From a checkpoint of a small transformer trained on Wikipedia.
Size: width 96, MLP 384 GeGLU, 1.98M parameters.
Architecture: RMSNorm before and after each block, no biases in attention or MLP, tied embeddings, normalized queries and keys, capped logits.
Training: a variant of Muon for these matrices, 104M tokens.
Each number is 128 + 32 x the weight over its row's rms, rounded and kept within 0 to 255. Layers, rows and columns count from 0. Numbers have three digits each. The size before them is the row's rms in percent of the matrix's.

# down: layer 3 MLP down (transposed), 384x96, rms 0.0984, rows 173-292, columns 64-95
# gate: layer 3 MLP gate, 384x96, rms 0.409, rows 174-293, columns 64-95
# up: layer 3 MLP up, 384x96, rms 0.418, rows 174-293, columns 64-95
down173 072:150143149114157147122132133152136203160113082136188121143116146085134179142147195075121071126116
gate174 051:144138140120087080064108176104054131109138126165109167098111147134149103097175162196123131152085
up174 049:108128125197156168166128143176123160134115103141155104102148120138164147127122104056125152079153
down174 054:113136131122106162091118108145059109171101140104095171090116113149120122115136168149128126088106
gate175 103:099123082111104125131086092133099106177140184173105128070154076154113109100137158151156143143102
up175 111:143063171132140112130139174120139160103062121103118098193105144117117091178081065126158118118166
down175 106:110163103096140143143124128144167128148159157152124166052150174128133168099169170109050108106095
gate176 071:141196093138145091144140083170178115118143184100102109137113129100196121126124042143118112101140
up176 076:180050133127070100068125105154116159146100146124129213095139168140116171099126149100156122152161
down176 074:136148137144145188127161182117105159144156099162154044072097123125120088180104149088139173136148
gate177 103:119152129147107158130146110100113122145089076134180051106086149116155129097124103055137121155058
up177 101:156049139173098176139139114123173128109093132134114117157151147170095192117092148113185164117073
down177 101:138167131115160108143151181124145093134148118146104136122171122128182101184139103127091103139202
gate178 104:136097097200132134120106068128151161138169119157111157137177129221136140146138166114148105122110
up178 104:133144124108131134091138117085146153144069167120122143109154146085164172061092161138142145115143
down178 107:149145108193105058131119091187146164111176128161130146152140100187154151120161158096114124119124
gate179 091:109130114124061115144157150180146156117185119122110145134144148153184088178120115090117093137124
up179 089:195087118147104114088124130173123138077184224208076162162101111113084164146115163167114124148127
down179 096:093151077142083144183159134133164088122144098106092170088175126096158113154140082088122171117146
gate180 107:116087113119123129162109116163066141146147121121151100141137128093168181100116188107126118112097
up180 103:149072102095046087092152144132109165054136107139123149104129145170194085145127077167121118053117
down180 100:121121157162168176133097188145172159143149129091128093164148100101111109129107190080169132130103
gate181 106:056123085113137111161095164113144120143149072145183142155088108178126136110120137121090137101092
up181 114:144137127124152127070182088134114124049088136169096101133138082155077113172104115089090120080058
down181 099:110114152134091138179073184157140111184163122116115142136112149113163108120161117155177108190171
gate182 104:103064132169103132163125109122122068119114175123128139088103151159210140171108160121091167116092
up182 114:082120154154128150127114098100086081146171138120128156133161165167100181132106132147104162156102
down182 104:139151133072175110098166129150158135131097126133121122111161122104126072099141100137136110147178
gate183 100:096154132133117076141096154081139095159143155111138135080093126143163198152140145122111142151059
up183 112:155134123174063105089121182119097138138106161093155167098081079143130160179113136121096114140131
down183 115:082119103066180131136152111097135152101129098181141129169157203162153076097123146140159144135138
gate184 114:177124151096178124112184082107115182128079156148141106174124071156164125077130132080171116140125
up184 098:124177182144126134174087175106158094210124129156119168062114139109093113075190122156111114087150
down184 110:140080104117136136073203125113040164112105140117089160118184073149122142133093130124162133188139
gate185 084:085068128146139171161125097153131128147081137085113145120134127116188020106147145111153193093100
up185 083:113156150063124183166165101130158146186108123101059156083204105114153161141141118128127109141096
down185 083:157167047138163073060110161115099147098127144162165113173107133200092092111105131140174148114158
gate186 095:187099112097149160169117118127147126134129191132162153049117106142098163124090147111138135177169
up186 086:135103160097179140138119139161176117101094098129104183121140118108192196161078152102143143179142
down186 093:116161135145114163106185139099138105133144127085126101172166195106123109144201150161110064108132
gate187 090:109155131155127142104115115120131130137169123175163132087127162139073181141092105169142147107133
up187 083:211169154133113152142092096135122083168120173115117062140170100153074200143135124181175128129080
down187 087:135099107139110088100062135124095129069122112155164218122105145128197108089172167130075093152161
gate188 102:122099127189133127139095070126103173151172159122141182120078132170101146116136141126123107119177
up188 100:138122172139185110119108119170106110082085111142076069103154122093097131123122107149105131197099
down188 103:120108097137126119154145070117170124130096149104133172183093116124143159102165182117142099080132
gate189 073:158118112105080093181150152056168114098158125086153141153106152115181208143142079150156191109192
up189 063:103106112150131063171132114085163091082115132137142099114092180096125144186184122159137166096158
down189 077:158122183147160171097105092142070145160074113186128168118103107160120090100089131117100084179063
gate190 110:157150109124117150145073217120169114158129165081133069068145122121129119142153165136107114141139
up190 108:114129107155179176121180056085138138074176126189117112157108100120139084113116158145152132137087
down190 107:099117135118083105130079132225151184152090130108081153157127129138083195175186112097119127114175
gate191 100:089115105134147164137095135166074096093135126174129148117196154155133099139148118115145162153106
up191 105:163085140125136107147163106130106094154085226173165109105123133135091092105102210131129163147147
down191 101:122183103158092138116124107173119166100136084159091139090153160135155163167150055122136116124150
gate192 107:144157142122130108161118172148190112068085143140162081129156121084148087106189192130157153138147
up192 105:160139154183133085063119165057096208191087102104120139164158101142054148116142117108100109104150
down192 100:089139119093124107193146106160202055074110141135104092069128169107154067149166148149121167177162
gate193 115:153060100132083169102143134177073177154128159185109107135107138100145116098171078139107170146115
up193 089:179054088151119152116157110134104178164109162168137093143120128074116107126170049172122178145108
down193 103:160176185101148112189087098104122118083138107060087172121148080168098133143080148113153139102138
gate194 117:138095148111094079131132132192090103108121142126132198137120062052140146137104131167085094105145
up194 113:177151099061053124162120140155137090118130139112143113136091105116117146118130203098115093100145
down194 106:147162143143192137172152114068136110143138107114143151129142150152158112137118055184162134143094
gate195 112:110149143146133118119143108056162106103117109171126129124145096147210123086071129140156125053058
up195 121:133110151121138182116137150092062063074128145134179154173023171098098182144177150102140185183131
down195 111:093107143137133072153157115171183129157071118143104087113168093134156091090046142141178074116140
gate196 112:096126096134105189115128153117105145117118077086150129200139113120156138140086156127083131125132
up196 118:189103139140161124149086048078114116147143137089129109094083145148150136174138089137102145196151
down196 144:079140105155105088095121145132138137061142117142142147201112128130136081060098140098156134091140
gate197 111:122075109096164147110106154083047169120153052103115116064154161120157141105128122139108108162193
up197 108:112084083157198111123133073075150175164119074097095157077121080163145117156108072131132132159131
down197 106:092157160130062140106137092083162090098142149127164099140141112093115082087125158107118129083087
gate198 116:098156136116105099093075145183149071148146091114140136140137116181129169167078195166126161169087
up198 118:053121150129088160136119075204128099124147147122146074099095118183111131115093187142152150117065
down198 121:155125154132170188145141135107116159101137085122117129129138147075115106159191119131139147093137
gate199 102:076143107137140104132159148154168106137167131172125092171179136115175108151127084131096093116125
up199 092:153164124095100108135160157163130127094092104132117097138218178113108150099128121045104121127139
down199 094:123117150176115163151108112090173122173134158098112144101100090139179104108132106173147137102130
gate200 100:087118121131090105164114198162096200128110066144129134135202135117174160149168143156082118136151
up200 089:116114122174134130191066154131139180162152131142094131104194089110160147162121157145085118189140
down200 094:137118152117146124112140066113185025129121165115145075154061120120075126087119111170152179149140
gate201 104:104131176125151086104116179144084114135079074154138164150106128120110124185134118107090083133143
up201 098:109162121131118062117102139130105107119087095130124109157163151108147165205148134110101187131121
down201 107:140093160103121114164112111069112144107085104149134120103063105182082106123139073167114061106102
gate202 094:094098120136133122154183120162139134145065163148124169143129116171151113129116174126120146115141
up202 081:166121120168106134062099101092129114120174064056160120158150134070083113132076069135117136138140
down202 099:119096134136149104065126163122125165145141156080171089167105105100168130128126105096146056111154
gate203 039:100145140123110115093131124148103128040119118105126107101126179166124068119126159098115069121158
up203 037:107152083158130130081162149143134150078145125089089091165076182111121136148089152131081141143079
down203 040:129151154128167113152130126190075131157159086126062126172153079129132171143142134186120171093095
gate204 093:172168133129132137089108024164078133093132110130132172168115135190145138103099104184166139187125
up204 108:171186119123151116129182134165096142167189130122111112114058078106144154106091136129121075193101
down204 100:124099135131103151193086115109148165112045101158207139136169171125135095145144165139124140078147
gate205 102:126147147090140163171114143144129122139118123110159039126127139082125157099165131204152101133116
up205 106:147163092094169099113104067150185109131152163080137170126136168153117141140140088133096132150128
down205 094:184092126167095130154134151144070155129141119135136117142133096132180088143135142124145170087149
gate206 101:149134109163104113092181119124150148140120121105111119145179098113042143152105123137130103141119
up206 095:151148170123155176097111086095104189096118070130120138125069174120087102105154106084099178156102
down206 105:124079096167147101175187149109144144176109160081147187095185096151138194116109148151121106106162
gate207 111:128118143169135152079143151147133052146129075109173118135094098108145178083121139132087148133170
up207 109:134113185157153125135142174108068151147070178163146126133131133158052137132094195146053097142101
down207 118:113118088131156092126150128144125171156136126109121112117143063134189149178151066133163127171065
gate208 104:081115137196183111080122159120098154113190093121141077125096079115099108148157148167159125184183
up208 099:070194114086105153124115125013152109152097121112140154129171107111090139142158105173129068161184
down208 102:187112128126116132127155141198138150160150182138043050069107112130144097128109153101056179134131
gate209 106:143136133149142141059102144091156102129137138153131101138137072187138149181150139192157087124148
up209 101:157111079147167111167139107135091215126103159134099163153136110143131116124142136077144134108187
down209 108:125129153176133163075136159134133113105095147103152071077111152143106160149120140168143126146099
gate210 081:140194157147121150164097134159145112172126119162094164139118139154115174138145142148185074110144
up210 074:157085092125127096072182117094090162110150136132165129108116104103135054113098121112064188116124
down210 083:125151170125134145157072171152118135102081191138111173116112125125133183094141150126188051157146
gate211 086:085122174157112141110122086162124147114173096141093130162086086164131089122090103122138144122209
up211 093:106107184114130136123062152161172089129108065100131113164136157104173137156167101122168052129151
down211 088:131163085154116118124146057127094153136135177115115134106135133156138136133089140129113176136144
gate212 109:169136101063113140106146073172072111134162176178084110159164165140170162117090129106132127102077
up212 099:120166164184151185084167143153105125111117126100112156083163084145144093121111114148103183145133
down212 103:197124109033136110087120169075176158125096145136105049170100102143098191126159156158117102091109
gate213 099:101129159091130119099084089147169109113164085128124094152125147078099148098111137124126133118050
up213 095:132095118154124183150121098148084132123091070163066167146094115077072109212114112174096161141103
down213 091:146127081135118125136145154107108107129127176069158114119179073164212142105145117134152116141186
gate214 095:134081121117151135134165174078168166123113155084146131183174117130107159189136116076155074177093
up214 089:104112138097158128111134146102141128106072103101092065123143146125129093182117163104112142178102
down214 088:154142148117119161122119118186112155143100135187154120189087112108149132099127164147122202060172
gate215 066:121078134084107113139151164188074126132065109110113232141138112154152100145124116107085143147219
up215 071:130139149169144104086159154122149170168202115124124143076145066093120141104166114106116095150120
down215 068:147093140108156139096084151122117076146160058161154089113077113078135173131088126121129137123100
gate216 107:109110069153053143178171145105106096128136108163174107119092109136162106167090141075168104137085
up216 102:111118102132149104182065093108171114120169188137130124129133133105104133107067152101127142169147
down216 105:113137137106175077096203112164075108122150096120123177116155152127111096133211096150092147093135
gate217 085:044092161096107130093124140112117146131216091120119106081128125165148059114061119113147085154081
up217 086:128161156193138117104101129134146135116105147106077104122104156131109116124118099144135124064253
down217 081:062102145034116154147119084129158089120136096175096119138151109137144096149137195113115141145048
gate218 085:160050145166151130103078183095109141123113142089126182088112197121079169103194197148115107178140
up218 076:136097142177155134091082188090116125096120110037171105070100178137118165117187189129110097191104
down218 086:101130115067139136138147079111175150108133069211126089178143031104119074113084080139131121111122
gate219 107:157094091077110166118159109125179121121100101093088067158085104133137101136031194078136165106142
up219 106:141113153110132137124118090159186109153150066171099225112223122117116154082121117089130115139151
down219 099:107171132127146180128118133101092115100072162061147088100061089186097111105098158147134141103124
gate220 083:135162158078142097170177120109138137105144120222042148127172181062010141142141140144142130119147
up220 086:091123149150133145115065140107121122135120139122162156139137160118132085105140047103157203141145
down220 087:117080098134049086071087148138097105171163129141125099150134084115115170116095156166091105129123
gate221 103:137132104166129116100146116076152094167122127182126159148119162196145145118093131119171055162113
up221 105:136170192121074123158099149166113102150185099142108113070108139147107133059146136113101131155146
down221 103:091057118088148153102144118150059150107066126097152132184184125150124157135085162114117111106108
gate222 106:109132135192118082130107106138151175141206131171119139203153143098096123095106138079238124080154
up222 101:193071078142146110110092128086167191123179157168164108171140113133096121159119165130139142116116
down222 109:069209159057139148128122097136103120102123127110093143119161099149108126161138127165156115124157
gate223 071:125142117173139134054116095097085164162066112138117211100114156149127138180165101117145114115107
up223 059:094104106061118107183158118182134079083159115134110047135147136088134139081115178162127089149200
down223 068:134154163119158098079124140128082154181107145137127125102119172151098128093125129124129117127123
gate224 090:106056124168147083095137141124167083149111115094178103168114185095190116065184089093131131162156
up224 104:113119140124061091129129155134157140179184135087176134136098140093102170109093102144150166110079
down224 094:159127122115176127122113068132127127090049115149151114136151107162140076108159151127095093115185
gate225 055:150139105116141144150109179107145140152089061082117092137102152107131071129101161226160097126128
up225 052:135161111078161076141105088124081142090138169099128089137080141162195088162107107121141169143141
down225 058:116126113203130155131118149176129159072132104146124142131142143140115064118145135128103119134091
gate226 116:120127172112157113081128128041118158040105158129120103146176121143149092081169106136155118114072
up226 115:136118108126107217204175156194070145138123104137105148137142120084087121153133114087151143128189
down226 120:159136186160162065064120110055122120118108158124107092120099146117185101125159127126155079087069
gate227 104:163188165146137073118153147139163136114119176150145178105113150139163167101067156123147080076106
up227 123:133125182104166142085136100112097169127055217130160140139188163130132141106182092141123124058151
down227 107:125202151130067114149109096179111115122144074114133114086085110163141123127096178174148137129150
gate228 101:152100119142088144118113102123143093101104101186127088115118142130123133099121075174129110100132
up228 114:125124135134098116188134099096136103091068144120153131142112206192084063157100149113119035102111
down228 099:131136122131120172081133134132137172140206106148114098156137079052188169079127127122134185101113
gate229 106:107142087171157125071123139131150143115135122199176096120134095074189168140105119126078155176087
up229 101:092140158135149091124163098150164168080183155146140050100135164177154162073101152169123151123141
down229 109:122110162083140150147153137136131147179098149083046182150142124116123104163092098119190118117113
gate230 097:094138152101106125132084111168111112129121091136104104126135173157147156145131129133127058179146
up230 099:078200119066122149129118118116143104109101159145137124156149201171110158153149109108201098143170
down230 103:160049113166132137143125083122107130170078089171134135139112108094175118115127161124070168128090
gate231 121:115098137094119132032127156105145150129091135097032106155106164201095101139115133135161094117174
up231 123:106164125137102064132157109123138160144142119087145129101145162135172113145101097048075170051134
down231 118:075133096119158151131116147109165130134140119161099135136108115103087095140121122209180091179125
gate232 095:169049142069149107093125113100143197098113096125130137172126119139188101156136056108122117119136
up232 101:130129148100071209143103127169201150118152094135109105143131071120164178126168107137163127070144
down232 092:141115178139171138142179097053104091152172150101166164163153132100144123095129074087120148103105
gate233 093:115173150111118120073109111097125146083082158178149114093185136127087155157111149164149144159134
up233 100:111151119142133149119171165132147184123119114192125099132121098189184140182125141142132109106133
down233 092:168170143087129119118130111163103105126112171086144152112189141129034132136138140130192118165159
gate234 102:058112160123131111121138091145115139130081105110110153149096105100142117142125186097175104117149
up234 104:106132187136120126183130157140064150151158100106182140115098121128135126147112163103152106092159
down234 106:121152109071106149134140078114116101203163141157066132154150141101133100117132119158122168149068
gate235 094:086147106123142151134099116175179125235133102092145142102097120144111123109131176108074115192091
up235 091:154099149091117113179147089129158140094114138149099117128136088121137150100108134228144158092133
down235 092:128145097147077148104099163150057152086100142126154147109174184162131120170108130107143102169162
gate236 097:120097082183155138187118123132124194139138144081135132080101115108139168147083181159117160094196
up236 112:136124105113124096132170083156099084121143150139131096073113214156131142114132178125112146077171
down236 097:125119167175107154145115150132113155174113137118122124160174030096101147146150048172162130174149
gate237 094:102117155096089103160142128106104177092115102112101102114117162129180113019142134195175138062136
up237 103:115118141152107117151092109100146151119136178135173168143135146199130111160032184115170065085099
down237 099:114085137116133159140167135153122106163077072098154140136135139149094115088150102173127222190171
gate238 110:156105090115073088155114131060172125098119155114163116142094122140102072156051147141113203113149
up238 102:128069156176182212158139148107097126107149140119096124139114129101137185140177110104139071184148
down238 101:158139095070078055119124119095145150155082142098140155109106134114107083178064132161141211103080
gate239 102:163103095067130108071149098153122082143177063103136150151138128108152105149152137151127128118140
up239 101:170059151141156102054094059131085131177143077121151094102085160136133104106126123095153117158111
down239 101:036157117124097114216124200106177169057125201113117126083115117132079148135157107137085170142116
gate240 091:095065149101117083174085128174108097171122119098160148109125116115160090057098107114159131080177
up240 097:164168132150146178131186138099145120041139180223074137138121122068123149193110083160110138142139
down240 094:100106121110115120139089137143101160176076139054154178101114078117111121104074177107109118093138
gate241 102:114128146156098148145161132127153176184183140089139120150122161131162184145147085136147099150164
up241 101:142179145108140141100105071104083173073147150074180171184141132118146120098112149119159102138138
down241 100:085165148076108072139141180129096067182107150155070100101123120144157114141145089081095165093144
gate242 090:141148166074141134096149132118128094140145125134162133109158117165130214160124120121093183116088
up242 083:178151136117161160141181119047122092164118145111171129109153119124110223135131138136177186134083
down242 093:136126141127101154139109146195125084117137149112071091166120090106127106140054132186151102178128
gate243 115:115130060109110110112136149134141080146157106134087116083186119193154159110165139102137111159121
up243 101:126166142143113097101115093146159141188169112116070140077091089166087122083081112096113133102074
down243 108:165094182094163123119090103116089139073075191173182121170091142057118119147115139153127141120126
gate244 105:111158148119074080093131143154158147156182131085132098085118168153170140087139105126083117144160
up244 106:089144108162191097139110175134095079062127132085114125106134118170151217165127114116144117111109
down244 102:152159144065139125137154139082096174170140088137163161153086143099146113120116171160105115154135
gate245 114:142143228157081111122161087151173106117114159146153136153193117116123129118123122096092146131124
up245 106:161143153134167136106112184095094150141184142084078086144111090134103093166185105119160124105085
down245 124:119109105133178111113132105121105126145130121142181111125131157163081116130053117146141104244137
gate246 104:169122133109080107163107153169151050152120151103141116124100173143147148126099099107107107139185
up246 102:146158120126115150190098094099094173131123136065138131087123130091133119104140181118092125084091
down246 100:116102174192146126164134166212071108064145088164121122142140169141102095143121109122105097115138
gate247 105:077143101164142139075173154125088156168092144090120129116162104157126122050113106096093122204187
up247 107:074159138084158123115138127144114123134168149151101105129133074113144172110162116125122052095117
down247 104:155122090144106145130106139120148143128062101112199167138129163177167165122141149145157154087098
gate248 071:174138181149123135158104101095123173206155073116129172142167090121102172121109131133092108144161
up248 069:078126108147118150131100115128123157112123165126095136049074143113114166099131097159162115141189
down248 077:151111128193144152130111123082125105133127060096180171147167069152102139091135148121104172113137
gate249 115:079131126159113094120125152136152114159155197089129046147129096103108129096067152117063108129114
up249 111:110086130166114165147186095107090046139152085097134091131111152119163087140098108159156072096119
down249 109:153115172107166100106090120212135100119156114118071154104167119173087160133175150163145141181134
gate250 102:122060162120137120157084088086097137106142185152118111119081107155134097125108139135115102113141
up250 100:071180112177179056131164129152125117144152137108112162135115155140122159111110137109114190150068
down250 094:156142137112115135121110171104142140166125094149117109166150207112122114100178119116094122136109
gate251 099:149121171138130091101167169175119150070108128169093168167098164145139090132144160103089144112106
up251 108:105148086075116170099084114145202079143121162113096131152095093141107181106115113138119169146127
down251 103:230134153139134070142126148077069185116069114180124155144109140158141128121156138133162115084145
gate252 098:131126112094144107150126138102130143087164061153167130138092117086145136121141130131138159102106
up252 097:121125196140180136135122135048138149088127166151132101145103142127107138180094106116136182086153
down252 097:140141106085091106134154171157087119103069077159136138121165118144125087125162132142159099110030
gate253 102:120109108119065090120076131137101124144085144060148136089130101121152066117101165154122149129135
up253 102:130133067107137113167090139122115128153136147077104130132137070137083193145141102093172146070141
down253 095:094113166167122098102140118195095097092162112168179110143092151135191098090139151166124094177104
gate254 097:102126123135146192124162193079137132042117115120137137154160113132143115102131156132085134174106
up254 084:106105138113182126141152140094186133072126118174143149119108073092125181097129137188105092169097
down254 090:160115092173164133101124107203124111201128146110102129099119111173126114113148095145191152087108
gate255 095:125120137067094132138134142053135128149109139138128133162127146055111099137171167131136090151154
up255 104:151077154156129180097115182129040099103097164135105092093151133094105126094130208107139143094131
down255 090:112157142099139067160123106156155182174091060137145128134134148086137212138105096144103098119191
gate256 097:164112153128076138172138101095112133135119114172147216089094114088154155092141151142139143117117
up256 103:191067144130085122146127115083088159162076143131113151131173152105148114063097122149129133076144
down256 097:055165114171142121115118126113167114106161074120138142147123156123150104162170087185164086105151
gate257 106:134089154175147121163101112077142136114141096088088109093144154106127173147125110127107184113152
up257 108:156152140110086084160107046070081100104155126080170140144103138148149171102204085134158129109161
down257 102:082150127157153182113151144166127127153122096186079125114144167082116093213070156062114161156081
gate258 093:105192137115136137157152134118163084124145167150091154111135085155102111140119095112137107189209
up258 096:131111093142122081122139109108147113152140166105148085064104128104146140146085125120079117103103
down258 104:094049145115151113163086146099117116121142120168111096109060087140156077104154121147139122142138
gate259 086:145151124132090145152066117130127067058056124161151178138161125132091053101076182088121116119143
up259 088:167153151160171079171148142088127156122152105190165114113220146115174146151124129120095138124067
down259 083:085110155112103124130137135123101095118131117079147124076113123103113113164138072168140145162181
gate260 050:109104109066166093157188138148122134134159131102173149072167151122086164077130144122169107125150
up260 045:132118149104044137168065154166066135088143164079162161133152149177114093121146090135147139148150
down260 057:122108084219082160147067133174152166131110100145099100129096087144177138169128109122130127171149
gate261 091:166130124128156194095084140148100176102056182161072201170136116127079125121079158110126111168122
up261 097:098148105119091118147094153138125129156157125116132138156180135145164197135140144176140223078110
down261 087:170127144119178109077159097096085110130139072185143131107137138140123089114149092166096093139132
gate262 106:089149074130143179089152124134109155133164161120110058114114162148133131133163118124089170191143
up262 093:124091151111082137145100195157092078141100086168160140142103142160173133133161132104142065156115
down262 109:109155100094151096082109093105111116097128156140113081139125148079138096174116117110089101157123
gate263 112:160106191138107130116086101110071121172171091113133150122160140105109143097151119127164142131129
up263 109:134144110133125123113102107121118184154082200149068163129122108170160131147132101192146139107137
down263 113:133093128152128165123088146129127069131132076146151138191142097105155084178151132072121168162105
gate264 106:119119122113127156088097139120099110118100215131154128131150103159109152133159143147107079089105
up264 120:124120124129183166128090036197138080148214103149111144115120127116134124121136226093112099129140
down264 105:143156096153114115121155193142088140099070172115142152148140140099143125119186059110146109172118
gate265 111:136120137110108110059108170104156179183155138162187183120117136149109086070131130123148091125100
up265 099:147086120190085127124134109124156132089159110146181147114166138100176090108155093130148117151148
down265 101:124139076120217172124141113164056128150099075099095079134117126124025107157107173132128145144114
gate266 089:142152111140155101123076123110120117156147119154094122184102119180125166081094102131130117142165
up266 101:094110109146125138177142181099125164115076145047191080139117134148158076141079136081143201070111
down266 093:176138119114129107104113121106126165159154120182080139177164142110104152132158099170080056160158
gate267 104:065123169161090147095209094151106112131088142099170132160109121109119171107187118178164116115170
up267 089:185110085112078113146069150084132160175155128158164113117153129139093186150070124097105131133123
down267 099:135114121157098158128219085190140117187088136099143157147095159118110092139178096164118139140179
gate268 097:173156128142177088112135139122121135125046064200080077090080081144133103136125156150171131067122
up268 090:112089114144102149153130088144129099158160127078108154125129175106133163136180111082097154154206
down268 100:162104131151124073116088129166166162115075120166088160083111095134160139102135147120134137018079
gate269 117:092182142117096100107153092156111091142183124129141108198106164112156131154151139121087144120121
up269 106:116199155109069128115132105105104113148172117138137142171105111126133140080099134108107124095162
down269 119:097061123120151150181163146122152159179086112132136125183150113117133097160167120161128101132100
gate270 100:162110179149171119130125104058141183115162126145119123109173095124122140143085084056091124057126
up270 110:112185142157115128141127142096185079138168097126194099140112133129157155071138110150172087186188
down270 095:159113118097175145142149137152114158157136177129101115077153134148142140149095121080138167107105
gate271 113:113128067144112115123088077130102103154088110104155106151135124108142098178114118174058071183099
up271 097:136155047125112130143090085115094099156130077140193116152106141111128098159121110170058065184123
down271 130:112178108096070106138155146089134130099160111147089124154134106092150090088120148107154156090135
gate272 098:142142135049127068165072108128149095158068109092128130113089090080116147100083175162167109148143
up272 097:120107159173123093155167155111133140104130102136121134204157160176096129152144128146101106105089
down272 097:138062092105148091104130139155101134193122155142133155105151111132128082115129142110136114161166
gate273 108:170118128098048110093179122122116167121140133149127149171086109128132109106090116138122144145119
up273 103:134112156114225172104104115109125146153107118161146106144146168132166097127109170150122085131154
down273 097:133108115120072149106145126139133140119131115111139098159119064131070147164118112105158197106078
gate274 094:127154094083096142106091155150146201144182122148088094138106133156121110142099135117116139129098
up274 098:182137145081133127109143124152110149092185144181197066110133156121128113125075177038175102148128
down274 089:047130102199124094220071124107178077192078131109103144109141110120151126098177120181108147134170
gate275 099:100112117131069085127131159161175137074121098172118112099111098106134145108120118123089080136102
up275 091:157127109146216119111119126044100119093093177107126113152124180182176118148143118157175152089096
down275 091:172100088151094082096132152200164157153106127137122169141125107117086185140090138174099093152143
gate276 109:138072142077165124140140143162184127143121185096157152174146173176122124112146140075153115118091
up276 104:159153102128103106097139164195155104109101187088149201130095133106115117111162138057143141071145
down276 100:095103145127122164148142128061096157186150088164088117171130144155088176174113159169072097182087
gate277 108:141149132096177190171134130104192087148129104099167128114095070091122153123139181147197110104175
up277 108:105132073096137108079124146124090136156146189145056168120137168152084087125107134128103119185071
down277 106:111133180142113194176156105102131113125107074106144108111154080122191178113134130116157080059161
gate278 107:122097103166077128128068129199165166121198120069128063093081098108147178072147159109100162085123
up278 107:143044116087164147106108154065153131078117146105111146148103094155190122184147113147128119135128
down278 109:105157151142112089102131109180110140149132125134166110136150164094059093118101156087092132096110
gate279 076:138104102123117145111071089112161146149079119169131105137109121157145138185142194043142044113107
up279 077:110076130173156088158162115096142151107122102154140126177228141090185119125133139100117088096079
down279 084:154138154124102109093162165156110077120181163094126147134091125170107119124132078179116204150167
gate280 091:139137140143218187146122091139109117141147143192133093109149145084126127132183151023150108127138
up280 089:115091170150191192133177118093126136213145115192129115149097094137053136111153112136174082118099
down280 098:115049079092096090090221102146092123078121124113130150170123134090088123152076106182116147116108
gate281 085:146182152173187178118155127140144152139074114146089132141105091149156131085034135063112114076159
up281 084:142094159112134147124130142119190092086156094091130085076125161118102160119080144156051140185085
down281 086:109153109126102077178118079105108194129117191150153127160105131120100103158130164102110178049151
gate282 089:126130112099135132133147117124158137123178100204129128181118126097103115160060157149157196126150
up282 092:157133162149074117182141156106118097171145129105136170086128138188137120111152087142125170146100
down282 094:110059161088102088088141127130087122070103149101156176089083145135145114146077144121149111153145
gate283 097:134174153058133117069157081145099142090091101104091124164108096173125126142147115100144076159124
up283 093:145079125170130114131132141110136152095149124095131149118141179115186160147141118113071130121174
down283 095:111170119033176081107124083149085115099090121080120094186144090124087106182119077185163084133123
gate284 099:118158114163114143116142135143064112148172176136088093072151111191089156087172130171165134107129
up284 096:164074135099163134150140164144161132119060081146130092116137117048108083215204154056123099129158
down284 098:094185081187077143117132092192141105128203112123072119120136152146128125015090134137126127100134
gate285 093:175162094086084108103132167137108118150166071156165118128151121187145131148170129150146130100121
up285 106:110088103109140151126117123125110095134142083180123071112113098167153129125159135151134111153122
down285 098:153169129158096153117111147167138127130128143049126186113119095131062123156096165094139174091135
gate286 103:136068079167099130147097141089127084115153129123093140141185146113185156156061151091178143146058
up286 109:128087081151068154148099140125150107089178070107165090113162146119173178174155114127163129080140
down286 106:089216153108193086115135098111070164144135097157110152123092092139060102141134147179100182160148
gate287 099:087101153164187162161144090096120179125119035130152176110163122104132113139124127078201114163149
up287 110:108116136193116121168124160137164125108100074123150168099078154112150152123133187086165110186130
down287 101:155105100121144101124141131122103157150155153150113080158141094073121150151140082216093152131153
gate288 103:073128145121114155063122136152137165143140156145076112139113128088135142130118154163117132077156
up288 110:201125116194145014119151077133058162145101141115104137107105074093144066092117167097137118143142
down288 099:099085195112080203125136170174196109116121161094166106137151128186132174148133094127163159059138
gate289 113:118139169120116099077079135129173081181115146139111075138133111140165079131091133109118135148174
up289 114:108122176149174099140169107144103100107188131094118167131168158097117169143134110081110123099160
down289 107:116124069104138131122097159090090125181072146156116128165120101163166063114146137212118143170176
gate290 108:154130062118144107085048110136153107145063100077120138059124137067092124093121144139146144115159
up290 117:131144084073131083108121165123137115114061123085172139143150110107115135091111116129141077119086
down290 104:098116145149129155154118073177137130127194150182090112132127132152138122197096124139127160176135
gate291 089:177169122152070091073124105146106133100168149182100114162126146147145139130172113166116152139097
up291 100:104116113134142157161159141127120104150135109096123143122142145118108108148110124168103128154117
down291 097:172178152107099051130111108147129116120107133165167142148110096150191117136134150087156118179127
gate292 095:161057116104140171056167091127124126213130118137168089103136142189083113162085119149120094072105
up292 096:105121144136065145143091119119151120105175134097143097136096139173125114114080137134090128131120
down292 096:161177145137132102136087169154077142052082114177159148097166107074161150090151106138168113138185
gate293 085:152181140124122141124137147052150153113143045081128185098109191160133116150082160116145106110150
up293 086:094145117110142143099132113112149128146120132117151101046150108098144123113158122171149123133126